{"norm": "rmsnorm", "rope_theta": 10000.0, "rope_fraction": 1.0, "bias": "none", "parallel_block": false, "init_std_qkv": 0.0248, "init_std_up": 0.0248, "lr_mult_o": 1.5, "lr_head": 0.0061, "warmup_steps": 200, "schedule": "cos", "batch_tokens": 32768, "max_seq_len": 256, "doc_mask": true, "z_loss": 0.0001}
Each number is 128 + 32 x the weight over its row's rms, rounded and kept within 0 to 255. Layers, rows and columns count from 0. The size above them is the row's rms in percent of the matrix's.

# layer 4 attention query, 256x224, rms 0.144, rows 100-255, columns 160-191
size [103 107  92 102  99  95 104  98  98 115 113 112 105 104 101 105 105 100 111 103 107 112  96 110  99 101 106 102  98 104  96 100  97  91  95 106  82  91 106 106 111 100  98 101  98 108  99 105 107  99 110 107 100  99 106  97  99 101 108 108  92  89  96  99 101  96 105  97  98  99  90 100  95 111  96 111 106  96  94  95 113 104 104 105 114  96 105  94 108 103  91  99  83  90 106  88 103  92 101  98  95  97  97 109  98 104 105  90  94 104 100 101  98 108 104 107 100 104  97 105 107 112 101 115 107  92  89  90 100  93  94 101 104 107  95  96 101 114 103 103  98  99 105 105  97 104 105 117  96 100 105 108 104 100 104 105]
[[138 152 121 134 155 120 165 145 163 125 117 124 144  86 132 101 137  89 151 138 193 150 135 155 142 122 118 134 127 123 143  95]
 [129 120  89 167 160 142 132 168 150 151 135 164 125 126 116 102 151  90 103 126 111 112 113 136 174 129 111 155  95 119 120 125]
 [185 122 141 145  99 139 179 198 128  80 113 167  51  66 137  74  87 159  93 107 178 119 143 160  91 103 124 159 162 115 108  77]
 [147 119 208 102 178 108 199 131 121  89 123 129 156 109 152 103 129 168 151 139 184 156 155 132 141 147 126 132 119 109 149 121]
 [131 104 175  93 133  90 101 143 125 164 137 135 206  91 166 126 139 108 126 148 154 127 108 156 136 139 119 124 127 177 139 113]
 [132 120 158 120 122  52 115 143 163 122 130 155 138 155 118 151 143 153  81 140 149 127 108 127 130 145  92 127 103 169 136 100]
 [161 156  52 169 170 101  93 196 145 116 135 134 137 135 156 104 116 145 123 138  91 161  96 122 173 130  88 142  90 115 136 146]
 [119 150 106 160 125 144 143 122 121 109  95 171  84 115 165 124 137  96 182  84 158 131 148  83 121 152 138 127 128 133 135 119]
 [167 121 131  83 131 173 165 150 142 110 179 135 147 150 109 116  87 128 168 153 112 143 106  55 123 152 116 122 144 106 107 107]
 [100 135 157 178 163  88 131 107 158 153 153 108 148 105 126 140 206 110 169 129 121 142 138 122 139 136 103 149 142 109 163 114]
 [151 104  82 170 105 172  70 150 132 161 178 122 145  60 149  86 149 180  44  94 120  74 144  93 162  74 105 132 148  98 170  78]
 [140 110 196 103 166 122 138 110  57 135 122 118  96  80 121 138 143 119 139 137 188 135 150 135  76 138  90 160 111 114  71  84]
 [128 128 133 116 173 115 112 109 108 147 166 170 107 206 178 122 111 131 135 121 180 140 178 109 155 101 137 120 154  90 135 142]
 [ 62 110  51  44  85 123 119 114  57  72 119 145 132 139 111 150 127  79  88 204  78 143 143 158 180 173 107 103 109 168  99  96]
 [131 182 178 144 229 193 132 122 117 155 116 112 121 162  96 127 162 162 140 166 154 120 113  62 132 100 127 165 157  74 107 115]
 [111 112 103 134 161 109 121 144 133 119 165 102 112 110 171 122 107 126 119 128 137 113 122 178 146 202 130 151 113 113 119 187]
 [156 164  87 148 133 150  91 132 146 113 147  99 134 153 116 112  74 144 136 152  47  67 140 148 127 158 170 120 107 127 139 169]
 [102 145 125  62 143  57  78  74 156 153 100  84 109 178 139 173 162 110  67 162 147  92 107  70  84 151 195  87 108  88  90 111]
 [123 147 191  95 139 113 151 156 130 122 115 179 216 109 131 128  84 123  94 170 100 147  85 185  59 125 160 139 125 107 103 128]
 [101  66  44  65 125 120  34 108 135  90 144 154  97 131 111 149  90 123 107 100 168 137  95 105 170 108 130 210 141 131 147 139]
 [126 109 151 155 100 124 185 198 104 113 150 138 140  40 140 138 146 140 148  82  81  66  95 125 132  75  66 144 136  94 135 104]
 [154  91  32 101 115 130 126  52  99 109  99 167 151 227 109 118 130 167 112 120  61 128 147 161 132 130 130 115 121 177 130 161]
 [ 76  71 126  94 148 146 110  71  76 185 114 168  61 167 138 155 131 114 109 116 154 177 120  81 106  92  94 113  92  76 143 109]
 [121 155 136 153 171 186 154 113 136 133 127 153 159  97 133 131 105 183 141  78 138 136 150  87 110 105 140  67  87 167 198 129]
 [122 113 102  93 158 164 134 101  90 110 108 104 120  73 143 112  88 145 105  74 106  89 155 195  98 172 101 100 109 153 128 146]
 [132 166  85  74 136 134  90 152 101 134  97 123 130 151  93 118 112  69  41 178 114 119  96 169 171 106 140 156 109 129 211 130]
 [117 108 120 120 125 156  95 160 160 122 149 138 156 122 103 136 124  99 115 162 104 160 157 131 131 144 141 103 104  61  70 132]
 [157  14 108 143 196 173 195 117 126 115 106 182 160  55 147 103 142 146 147  85 114  33 116 158 179 127  68 118 138 173 145  86]
 [195  71 158 156 124  93 110 142 180 140 120 110 110  91 110 160 128  88 147 167 196 153  83  96 119  91 101 139 120 119 165 138]
 [121 117 148 107 160 116 187  89 162  66 130 207 120 193 174 164  98 176 162 168  75 162 148 154 143 118 162 161 100 152 112 171]
 [127 131 135 114 137  51 133  74 114 183 128 123 136 150 117  96 169 124 122  47  86 154 185 124 203 130 203 178 107 135 138 149]
 [189  97 154 102 119 146 107 122 138  40 124 101  89 135 164 103  73 122 164 132 124 131 125   8  93 160 112 111 106 129  75  98]
 [138  62  95 104  91  64 129 114 154 116 146 100 111 133  80 135 179 152 130 133 148 136 124 101 101 117  60 137 116 133  99 106]
 [131  85 143  75 126  68 140 125  98 129 164 116 172 145  99 134 195  83 123 154  53 137 175 217 145 135 133  84 182 190  87 127]
 [ 81  97 106 136 174 101 166 124 182 165 130 105 111 111 148 117 140 155 179 123 188 149  86 127 125  56 145 122 137 110 181 104]
 [101 112  50 129 100 116 139 181  94  60 115 123 132 133 150 108 156 123 157 154  89 121 107 108 177 117 149 164  82 181 139 130]
 [ 95 105  54 143 153 144 202 106 140  44 176 128 171 187 170 110 153 126  26 208 152 128 149 180 175 125 119 147 140 153 172 211]
 [102 151 124 125 142  97 220 109 102  82 164 115 148 111 126 138 130 146 127 114  95 165 179 207  52 144 155 137  75 109 100 136]
 [172 112 150  95 160 146 136 200 132 172 169 170 146 144  90 133 144  87  71 136  65 149 144 144 154 139 147 158 106 137 128  70]
 [110 148 135 126 115 172 102 167 137 127  81 144 170 155 161 161 141 152 126 170 142 143 119 116 113 187 167 117  77 149 126 104]
 [112 116 140 117 107  63  51 146 109 170 143 132  88 127 106 147 123  91 135 127 130 186 185 152 150 119 100 106 193  97 106 147]
 [ 67 198  87 162 177 104 148 197 144  72 121 151 136 127 173 143 156 157 139 162  98 128 114 152  72 148 104  95 133 117 163 167]
 [106 120 201  91 118 185 140 109 122  98  72 106 143 117 136 132 156  66 132 134 171 173 105 185  97 144  87 126 140  74  86 128]
 [155 161 166  98 133 150 104 154 152 139 125  64 132 147 137 154 135 149 145 154  91 131 127 163  97 108 118  75 113 136  77  96]
 [126  72 103 115  68 168 115  90 153 152 104  58 162 123 158  99  96 175 110 123 130  84 112 129  98 130 110 168  81  95 103 134]
 [ 83  99  35 147 166  99  96 139  83 113 142 109 206 123 144 135 120  93 190 141 173 103 127  68  67 106 140 127  81  77 133 164]
 [148 141 149 189  43 156 116 181 159 108 131 129 177 147 148 128 142  79  91  98 150 169 117 154  89 107  75  94 131  79 119 125]
 [122 185 151 195 129 133 178  99  82 150 149  83 120 125 109 133 181  95 100 132 109 169 130 105 175  82  88 130 126 104 107 131]
 [104  90  82 160  91 109  93 169 136 138 121 158 173  58 153 114  95 119  71 151 114 111 128 160 169 150  42 120 114 204  98 117]
 [124 100 113 125 115 181 125  94 133  77 149 139  88 171 135 153 126  93 134 115 124 104 153 124  85 175  78 132 176 116 135 127]
 [ 88 139 172 122 114 124  97 165 151 134 105 120 137  67 156 135 162 137  90 168 149 110 128 157 167 108 177 131 105 150  90 144]
 [ 83  91 119 163 200  94  81 104 123 166 122 142 137 130 141 134  86  98 202 157 125 128 122 168 175 138 156  86 164 122  97 114]
 [165  82 155 132  86 105 131 113 121 133 155 107 175 139  46  91  99 115 168 112 162 179  97 129 151 135 120  87 111 126 113 140]
 [103 154 153 111 142 158  62 154 105 157 168 129 105 138  83 103 104 142 127 173  95 181 173 112 178 199 180 137 192 149  85 143]
 [164 123 121  80 104 118 128 143 108 115  98  75 183 123 125 126 134 134 120  98 110 116  99 128 126 118  86 171 131 116 159 177]
 [127  96 131 111 175 175 165  99 132 117 140 181 124 169 172 139 153  93 135  77 134 158 128 128 124 145 128  94 147 119 112 112]
 [127 143 116  68 129 124  66  74 162  48 129 103 138 163 130 101 106 128 119 157 115 151 104  88 117 130  84 177  86 124 139 157]
 [ 93 156  77 107 127 187 140 151 128 189 136 144  98 166  73 122 114 133 109 140 122 112  94 100 174 119 111 164  88 159 137 178]
 [160  94 147 106 118 178 138 122 145 120 117 175 182  86 106 158 121  82 152  85 174 144 125 152  35 113 193 121 130 199 116  67]
 [115 198 111 140 111 101 124 122 147 150 101 110 134 111  98 132  73 139 141  72 148 125 116 118 102 118 103 185 122 165 156  51]
 [109  94 143 142 165 102 159  75 115 108 143 141 142 164 180 122  96 117 155 126  59 129 123 170 148 161 194 132 130 207  58 109]
 [118 164  82 118 104 146 163 114  75 156 145 118  86 150  41  73 165 106  99 124 160 172 129 160 192 103 143 110  99 106 120 118]
 [ 80 127 113 133  69  99 138 135 140  87  72 133 104 134 156 123 177 170 129 107  84 123 151 177 105 114 126 169  99  79 109 129]
 [127  66  79 120 162 108  77 172 107 142 160 159 138 111 140 127 165 108 128 167 155 137 134 129 122 180  96 156 167 198 133 130]
 [138 135 114 107 105  61 137 186 158 167 119 202 131 134 110 144 158 164 125 157 100 104 104 166  75  54 108  72 132 112 175 163]
 [ 62 168 197  95  75 147 105 154 129 202  92 177 166  98 166 117 148 162 101 139  96 115  96 150  38 148 175 166 184 121  91 146]
 [133 107  89 124 178  82 113  80 110 157 108 116 135  88 134 146 130  63  95 149 110 102  95 139 133 146  85 115 133  71 109 145]
 [165 133  93 188  83 131 150 140  99  98 116 139 148 158  94 130 115 116  96 106 102 106  94 110 181 129  90 132 102 102 135 132]
 [149 128 110  74 123  69 115  84 116 148 102 127 118 106 120 117 121  76 140 157 135 103 125  89 105 149 128 135 102 167 121 114]
 [113 116 111 146 137 169 112  27 129  69 123 163 124 133 126 137 164 122  66 136 192 171 149  94 105 151 155 136 101 135 115 178]
 [158 130 156  92 140 142  90 108 129 125 161  71 147  97 116 176 126  99 109 137 165 102 146 157  97 170 102 131 169 161 102 159]
 [178 148  91 118 152 173  84  99  95 132 214  60 162 152 127 125  89 118  97  96 138 147  89 101 112 108 122 135  73  74 104 182]
 [132 120 140 146 126 174 118 202 185 103 137 131 149 117 124 130 152 134 122 127 145 123  65 132 146 107 103  53 155 130 130 122]
 [ 93 150 101 142 114 152  81 165 113 108 126 127 205 135 175 153 134 141 154 172  97 130 114 122 111 157 107 135 195 185 139 181]
 [111 136 142 123  99 116 179 110 129 105  86  89  93 129 149 143  95 110 136 174  88 107  99 135 134 110 144  93  95 221 133 166]
 [ 77 110 182 110  76  65 112  95  89 122 113  84 148 145 100 127 140  99 152 152 209 183 182 141 153 150 117 145 167 171 115 107]
 [100 118 163 144 154 117 135 149 128 183 147 136  98 188 147 144 143 153 205 133 119 162 166 130 186 150 163 139 128 143 187 121]
 [111 141 127 135 154 159 121 139 141 167 115 176 127 184 117 170 148 103 109 110 141 212  91 146  82  99 110 151  68 176 111 149]
 [152 176 148  76  68  84 157 149  91 143 156 125 141 184 158 160 116 129 172 122 142 117 109 118  97 140 144 121 118 125 115 112]
 [159 148  72 107 164 125 107 121 137 155  83  74 104 140 170 126  86  86 157 130 154 106 123 117 163 152 187  94 164  64 159 115]
 [152  75 132 141 134 151 157 136 132 128 119 142 201 196 142 133  67 148 103 165  82 132 109 109  61  90 114 176 121 131  96  49]
 [ 70 106 123  43 130 127  93 119 158 128  92 171 105 143 139 105 133 163  90 119 149 133 112 148 125 101 144 162 171 170  92 128]
 [116 148 182 140 112 134 169 109 104 171 130 207 126 150 165 149 118 147 163 139  74  89  81 112 102 117 130 170 130 106 193  98]
 [132 122  97 101 191  65 213 134 146 138 136 154  98 152 121 141 110 118 133 153 115 133  99 145  87 111 130 162  72 140  82 135]
 [146 168  98  82 114 230  50 163 152 141 109 147 193 159 154 128  90 122  89 177 161 131 122  66 125 188 158  60 126 116 199 132]
 [163 156 189 152 166 137 158  82 138 150 118 162 124 129 155  44 107 133  84 139 116 121 177 141 107 161 113 166 136 107 168 105]
 [150 112 115 108 102 153 141  89 144 125 108  86  97 149 140 153 153  83 162 163 145 147  96 170 110  82 151 100 164  98  78 170]
 [126 148 118 119 171 155 124 150  72  68 120  86 165 124 149 103 108  88 111 119 165  98 134 105 138 137 151 132 104 119 170 154]
 [161 130  86 100 162 175 138 110 164 149  88 150 151 102 126 102 160 119 108  92 213 118 159  98 107 116 151 140 156 137 144 166]
 [110 117  73 101 113 127  93  51 132  85 139 137 102 165 214 113 134 129 158 143 165 122 124  72 108 100 164 114 138 150 140 185]
 [168 164 144 159 120 171 118 111 146 157 147 119 198 136 125 115 128  98 117 117 133 146 129 128 167  90  93  98 151 110 131 132]
 [145 162  98 177  86  75 136  93  87 146 127 123 121  97  91 148 138 146  37  96  84  91 185 150 120 119 103 103 114  84 126  77]
 [171 123 152  82 177 171 111 142 102 144 146 147 168  38 165 141 140 145 170 164 177 110  91 143  85 140 153  90 126 158 139 161]
 [116 169 131  93  75 120 125  80 119 101 104 120  72 166 120 145 115  96 172 168  92 108 152 158 119  96  85 125 112  60  82 154]
 [138 181 177  84 149 127 132 147  88 130 139 119  89 190 120 115 117 154 162 116 104 146 172  82 131 147 212 157 151 143 149  81]
 [130  86 135 162 105 125 117 136 130  63 113  69 212 169 115 139 152 137 134 136 122 124 153 130  90 169 103  81 114 136 100  71]
 [113 116 141 194 131 137  97 120 162 164 186 148 178 157 124 114 138 151 126 124 120 180  98 133 122 109 180 119 108 112 125 124]
 [170 100 138 140 117 146 128 114  71 126 118 138  88 103  90 127 158 127 140 113 119 171 184 168  93 112 108 152 130  98 131  97]
 [ 94  96 179 119 110 115 138 109 187 101  88  94 126 105 149 133  98 138 133 172 144  95 107 133 181 147 231 113 100 117 117  81]
 [102 132 154 163 120 151 139 111 129  94 136 142 116 102 164 121 120 109 115 142 117  91 113 127 131 105 101 154  60 129 197 153]
 [141 160 121 141 150 110 117 134 113 102 178 118 102 180 174 142  92 150 133 153  75 177 186 111 129 105 123 102 136 159 106  58]
 [186 115  81 159 127 105 104 154 148 101 160  78 128 154 108  88  96 130 134 206 159 114 165 112 108 165 149 161 116 167  55 157]
 [171 106 164 112 101 125 143 101 126 178 135  87  84  85 117  96  97 159 140 173 111 152 127 146 130 102  50 140 201  69  99 110]
 [149 105 123 160 150 125 129 122 106 119 111  63 118  73 161 159 118  91 166 168 198 208 143 200 153 151 202 114 118  96 192  73]
 [137  93 154 132 137 133 106  97  99 101 103 122 143 144  92 121 128 154 129 121 105 131 137 200 139 180 188 124 158 172 171 180]
 [106 141  98 135 171 133  97 115 140 114 132 153 118 115  96 141 166 145 169 126 141 150 164 151 165 115 136  96  77 111  94  83]
 [ 73 100 182 138 138 141 145 106  83 117  77 101 127 157 124 124 109 175 143 141 145 211 121 122 123 137  92 132 121 136 194 140]
 [150 128  89 101 160  61 118  57 129 159 143  90  85  78 137 145 148 155 189 194 144 141 160 107 140 148 166  94 138  61 138 135]
 [151 127 123  81  67 154 136 129 133 116 138 121 166 160 139  94 177 157 139 144  74 123 145  89 187 163 176  94 103 131  66 107]
 [148  78 143  35 132 124 110 187 148 105 105 181 110 142 147 138  67  86 136 170 142 131 144 150 160 163 135 142 105 152  93 129]
 [103 180 136  88 146 132  97 117 169  64 128 187 140 157 146 128  83  82 143 109 115 119 128 155  37  91 172 163  87  92 141  81]
 [139 158 130 159 164 144 182 122  78 145 137 126 104  94 150 127 112  87 151 130 160 124 129 112  37 149  92 131 152  68 155 122]
 [108 160 134 158 158  83 159 121 116  86 133 157 119 104 137 111  39 147 151  96  87 138 131 112 107 119 127 144 106 123 136 126]
 [144 180 140 112 128  98  94 105 143 109 135 157 105 155  86 159 156  73 117 158 123 124 133 115 110 173 152 164 138 140 152 152]
 [143 153  69 177  95 103 150 114 133  46  99 106 175 110 114 154 162 134  93 128 157 118 161 126 163 130 103  88 143 141  81 124]
 [161 148 153  76  90 149 102 143 145 122 156  84 129 106 188 158  84  76 192  91 166 172 142 183 117 132 128  99 143 162 171 163]
 [137 113  73  88 117 119 154 149 128 165 110 148  67 165 102 138 114 133 152 131  84 170 115 110 159 124 110 121 138 101 138 154]
 [ 76  80 104 142 127 123  79  59 146 147 150 114 105 128  88 115 152 148 132 107  49 123 159 123 124 150 119 150 142 163 145 111]
 [144  95 129 102 108 126 121 103  74  92 136 134  82 205  82 145 133 137 175  97  86 141 153 126  77 106 130 132 135 144 119 176]
 [112 154 144  83 188 166  49 130 106 136 119 149 124 185 106 147 128 111 122 108 118 101 130 146  94  71 164  93 100 130  49 130]
 [ 95 106 121 114  84 211  76 140 129 136  99 132 153 114 168 120 101 156 204 151 144 132 131  91 149 129  71 152 125  66  95 152]
 [121 124  89 104 121 193 104 149 131 101 156 120  85 126  81 146 116 148 182 118 114 180 129 133 104 125 157 162 195 161 107 165]
 [106  87 133 170  99 166 112 144 115 204 114  21 108 122 152 146 157 148 146 122 133 147 135 161 177  81 191  75 134  79  93 141]
 [113 105 126 132 179 157 113 118 152 185 101 182 144 110  76 157 128 103 121 134 126  90 135 130  91 139 112 168  90 112 155 128]
 [135 205 133 146 106 172 118 120  85 153  92  82 100 142  99 163 169 137 168 146 101 137 158 145  98 142 138 139  98 112  55 112]
 [121 136 164 151 140 180 105 135 109 108  85 130 184 103 128 124 150 180 138 125 135 155 106 118 167 151 134 121 142 118 105 136]
 [100  90 128 149 107 109 139 121 151 161 206 163   1 156 104  78 130  86 121 136 158 131 132 140 111 135 163 121 125 154 197 177]
 [116  86 113 126 177  92 138 185 170 122 186 174 147 129 136 124 189 136 131 168 165 120 113 110  98 140 124 109 152 177 255 133]
 [106 103 110  78  95 133 124  93 163 147 101 120 157  74 118 114 145 122 135 124 171 119 105  62 143  55 108  84 131 136 113 190]
 [ 60  98 147 179 185 165 132  90 140 105 144 152 187  97 162 137 132 108 146 123 132 136   9 141 134 154 180 117  99 129 119 158]
 [ 84 119  78  94 169 134 123 135 132 175 157 136 177 159 125  88 130 148 154 188 162 172  81 113 141 122  68 103 110 147  86 210]
 [165 147 197 115  97 144 136 100 102 132 116 163 120  76 113 143 136 167 105 113 143 102  69 147 136 108 205 149 121  76 122 149]
 [134 126 127  71 178  63 135  85  87 158 130 146  86 101 149  94 163  95 140 162 126 144 176 152 209 231  70  90 160 111 108 135]
 [ 97  68 146 173 111 109  83 146 136  64 188 180 157 108 124  96 170 139 142 135 179 150  87 174  77 101 159 137 114 120 110 146]
 [ 78 105 145 106 151 146 121  93 137  79 160 146 149 144 150 161 194 135 104 187 121 105 166  70 107 181 177 125 174 118 121 157]
 [170  98 165 132 156  67 100 145 102  93  98  97 137 128 121  90  95 113  92 161 152  64 117  82 143 124 147 159 151 128 111 129]
 [143 125 157 158 186 100  91 112 142 130 129 151  55  92  86 151 106 176  91 102  80  94  68 137  95 112  90 142 114  70 124 140]
 [ 92  61  52 148 122 113 129 123 113  80 163 160 160  79  99  79 147  87  86 124 100 145 117 180 179 137  90 167 113 100  98 176]
 [103 103  96 118 140 149 131 152  48 132  99 163 127 117 110 126 100 174 130 107 168  92  62  88  64 145  66 104 109 146 124 124]
 [127 124 169 135  88 109 161 141 115 138  79 134 145 125 109  71  98 216  87  91 114 140 130  91 155 168 147 104 108 201  60 141]
 [122 122 153 125 133 130 178 133 103 139 148 126  91 145 143 125 161 186  91 141 125 136 136 100 157  62 121  93  84 122  76 166]
 [116  95  86 147 127 117 156 122 127 170  80 173 153 162 122  93 148 119 101  81 171 202 134 129  99 161 176 140  76  78  96 194]
 [124 165  97 149 177  90 162 163 130 152 113 134 109 117 170 139 107 109 121 140 117  77  87 112  85  99 136 126 185 130 145 127]
 [113 115 162 172  76 112  97 123 100 120 159 113 124 102 115 160 173 101 107 156 123 114  63  62  94 113 197 135  79 102 163 104]
 [115 142 178  82  64 114 115 145 154  70 161 125 128  95 136 148  95 179 116 113  82 103 152 196  49  76 106 133 140 133 139 194]
 [127 141  92 192 135 143 107 102 118 146 120 120 193 126 121 120  61 140 137 166 124 179 102  90 143  79 158 142 142  96 102 180]
 [144 103  75 169 122 119  91 153 128 150 175 140 101 153 129 103 148 142 108  81 101 163 127 162  80 178 170 121  83 154 171  63]
 [ 73 100 145  59 153 132 110 100 106  84 134 110  46 173  88  92  84 126  80 100  83 146 125  84 155 118 119 155  41 147 116 128]
 [153 175 130 106 148 149  59 151 166 117 132 132 153 110 136 117 120 179  98  91  78 154 146 107  93 179 165 130 167 121 134 156]
 [105 161 126 126 135  99 166 105 118 120 124 140 187 138 124 112 128 108 133  74 121  86 151 167 170 115 156  88 139 140 158 100]
 [136  55 125 111 114 172 116  98 162  55 125 123  98 138 159 117  64 181 165 165 121 167 160 128 182 154 165 140 165  91 102 186]
 [122 147 165 108 145 133 145 110 178 148 156 149 145 157 118 138 137 121  99  95  88  75 151 111 162 127 113 159  92 171 124 176]
 [ 97  92 165 178 124 138 110  67 143 159 196 136 128  91  99 146 152 131 136 110 124 129 162 124 101 136 104  95 139 153 133  97]
 [193 101 161 103 139 178 149  90 126  85  95 124  90 158 137  83 128 144 121 148 122 130 181 131 130 112 172 135 174 120 134 143]
 [119  99  90  50 146 117 127 117 161  14  96 142 120 104  95 129 138 142 129 167 158 147 131 136 140 114  75 105 145 191 127 126]
 [105 136 108 122 103 197 112  39  83 146 128  99 125 143 108 130 119 111 100 161 100 104 120 131 102 116  93 107 105  98 136  89]]